Each number is 50 + 12 x the weight over the matrix's rms, rounded and kept within 0 to 99. Layers, rows and columns count from 0.

# up: layer 2 MLP up, 1536x192, rms 0.134, rows 1532-1535, columns 0-191
# down: layer 2 MLP down (transposed), 1536x192, rms 0.1, rows 1532-1535, columns 0-191
up1532:27 66 42 66 43 25 50 54 73 54 66 84 51 32 36 53 40 44 57 38 64 51 64 56 94 45 41 44 38 49 31 67 47 58 25 38 57 33 52 57 74 57 53 66 14 45 28 70 41 26 70 65 11 45 32 46 53 68 54 59 65 59 42 35 41 46 24 55 54 51 49 49 66 50 43 36 84 50 28 65 37 40 53 49 65 27 55 83 61 46 54 36 62 67 30 43 60 56 65 45 42 36 37 58 45 56 36 84 36 43 32 49 38 57 52 75 52 46 77 50 18 34 37 56 58 44 64 37 68 48 29 55 45 50 32 27 50 23 46 34 50 48 58 40 42 30 55 42 52 49 49 54 44 36 53 44 45 53 43 60 51 39 43 54 47 45 58 82 63 38 40 61 56 43 46 40 49 39 46 49 61 88 32 35 31 44 18 55 42 38 73 48
down1532:47 60 38 60 61 52 45 52 47 58 67 73 46 63 55 45 50 34 56 49 61 15 41 74 77 26 48 38 17 44 31 74 62 61 40 31 70 38 82 60 43 38 57 77 41 36 50 76 40 44 41 29 59 51 50 69 55 50 49 67 53 36 58 43 51 57 32 48 76 54 56 44 52 63 66 30 59 26 41 60 46 29 57 72 85 64 73 69 67 52 55 30 62 39 37 42 26 51 55 40 56 53 82 56 46 55 17 59 33 53 33 39 33 64 47 55 51 47 54 54 37 45 37 59 34 24 58 31 46 48 46 52 34 49 48 31 40 19 58 61 20 42 69 47 38 55 41 43 41 39 30 47 39 46 51 43 56 70 54 47 55 38 43 51 44 57 51 79 75 54 67 43 40 58 50 29 41 37 25 52 57 73 55 15 76 46 60 47 37 59 87 30
up1533:48 41 55 51 69 54 46 61 54 58 40 62 45 45 51 52 63 39 74 44 58 50 40 56 53 34 29 56 48 47 52 39 60 35 49 48 42 55 45 61 63 41 40 43 26 49 51 51 30 33 54 51 38 42 42 47 40 51 51 46 51 53 58 47 40 36 46 55 50 52 47 70 60 58 40 53 63 61 37 59 47 53 53 48 43 35 51 65 56 49 65 46 44 54 51 45 56 57 43 38 23 50 41 50 43 47 48 61 54 45 57 46 43 59 45 50 46 64 54 45 45 27 39 70 47 44 33 42 57 45 52 45 55 59 41 45 44 44 34 51 49 49 64 49 38 48 43 42 55 44 39 50 51 39 49 40 50 64 49 60 62 36 51 46 43 32 29 79 47 45 44 43 29 55 53 62 45 60 51 65 55 50 32 63 43 43 37 49 46 44 55 47
down1533:57 41 61 65 56 57 37 54 41 56 37 58 64 50 51 44 57 56 67 35 74 59 56 49 39 52 57 35 53 62 49 53 46 63 55 38 51 53 46 59 41 45 57 35 39 45 49 49 45 55 63 63 34 35 48 45 37 50 59 45 47 63 56 55 43 47 49 50 56 30 35 40 60 67 47 45 60 44 46 51 49 57 38 49 46 54 39 42 42 52 47 50 59 60 38 36 63 60 62 59 48 55 49 58 44 41 65 66 47 49 47 50 56 47 45 49 43 54 58 34 52 46 56 56 50 54 32 44 47 44 48 45 53 48 44 40 56 58 34 56 51 61 54 53 55 59 58 43 57 41 60 62 46 45 56 50 49 58 59 65 59 57 48 38 58 39 41 44 43 38 41 29 53 68 50 50 56 43 54 53 38 38 46 60 46 48 40 36 39 59 61 52
up1534:54 42 53 64 45 56 43 45 56 64 42 70 38 71 59 80 56 46 69 63 66 49 38 59 72 68 35 17 40 51 39 49 47 38 35 43 80 34 74 46 58 56 43 42 30 50 59 57 51 52 53 41 42 46 50 55 52 60 43 38 48 68 66 44 45 25 17 54 47 28 43 69 54 51 53 49 66 52 55 57 45 64 54 63 50 62 41 74 68 44 35 74 48 55 43 48 51 57 51 32 34 60 36 38 38 49 41 55 61 49 43 57 30 29 45 44 56 53 53 50 48 39 44 46 48 39 43 67 43 33 48 51 52 56 35 57 53 61 35 58 31 62 61 47 45 46 47 53 74 44 56 52 60 39 63 36 79 52 39 54 59 48 59 67 53 38 30 70 42 48 58 50 52 35 47 54 43 44 47 41 75 55 63 51 48 36 27 55 57 40 45 38
down1534:61 70 54 59 51 08 93 62 30 28 54 72 38 51 41 45 45 58 36 64 51 39 46 60 36 38 63 39 37 57 40 61 23 49 36 35 37 63 49 56 40 02 62 72 49 62 65 41 67 22 48 64 49 23 42 59 72 46 67 40 38 38 32 38 74 55 57 38 48 67 54 41 20 61 57 74 70 38 47 70 61 45 56 54 62 63 61 24 48 45 52 55 58 46 63 40 72 46 56 33 68 40 91 53 74 36 47 43 59 62 37 38 71 65 74 67 73 30 79 63 79 56 56 49 59 50 09 59 58 56 68 16 28 46 53 73 27 51 24 56 67 38 45 37 78 30 49 67 26 54 50 73 54 64 35 72 53 31 41 45 43 43 45 45 48 60 59 24 46 61 66 52 34 63 56 64 30 51 59 39 44 80 36 61 32 57 62 47 24 54 42 13
up1535:70 57 70 33 43 46 61 48 53 45 44 42 44 48 53 71 35 61 62 58 79 53 04 32 68 49 42 46 40 56 53 41 54 61 57 65 48 51 93 61 56 64 15 61 44 55 78 76 47 65 70 28 46 60 33 43 33 54 44 60 76 58 64 16 64 30 44 62 44 61 43 52 54 64 58 66 54 46 77 31 57 35 54 41 30 44 44 52 46 49 41 24 48 49 29 35 32 67 61 58 45 44 50 54 57 65 64 70 55 61 51 52 62 66 72 38 51 55 75 63 57 34 30 45 33 57 50 34 51 51 46 53 72 62 20 63 76 31 34 49 36 42 70 36 44 34 36 19 42 45 68 42 67 39 37 62 55 42 59 60 44 60 41 46 54 50 47 76 24 52 39 33 43 75 65 33 59 66 72 37 75 16 53 30 71 27 75 94 71 54 39 62
down1535:71 07 77 64 27 58 57 65 49 51 57 39 34 38 50 60 74 46 23 51 52 53 53 50 75 51 56 50 75 39 54 35 52 73 54 56 57 61 30 56 36 65 83 65 33 62 44 42 58 45 50 56 65 59 50 57 47 52 66 57 51 49 62 57 64 39 55 56 53 44 46 54 49 61 36 31 22 64 32 57 59 72 60 86 45 73 59 54 52 57 62 33 62 32 64 59 43 33 33 62 42 56 51 55 49 18 47 34 63 55 41 52 34 60 64 56 48 48 47 56 58 48 18 48 87 55 51 46 41 18 47 53 46 49 40 48 43 52 84 37 53 56 42 43 54 50 55 52 64 51 53 58 69 54 41 29 59 39 39 44 44 38 46 70 49 74 55 63 48 56 33 36 41 43 52 60 27 31 37 48 47 57 55 47 34 91 60 34 54 34 49 54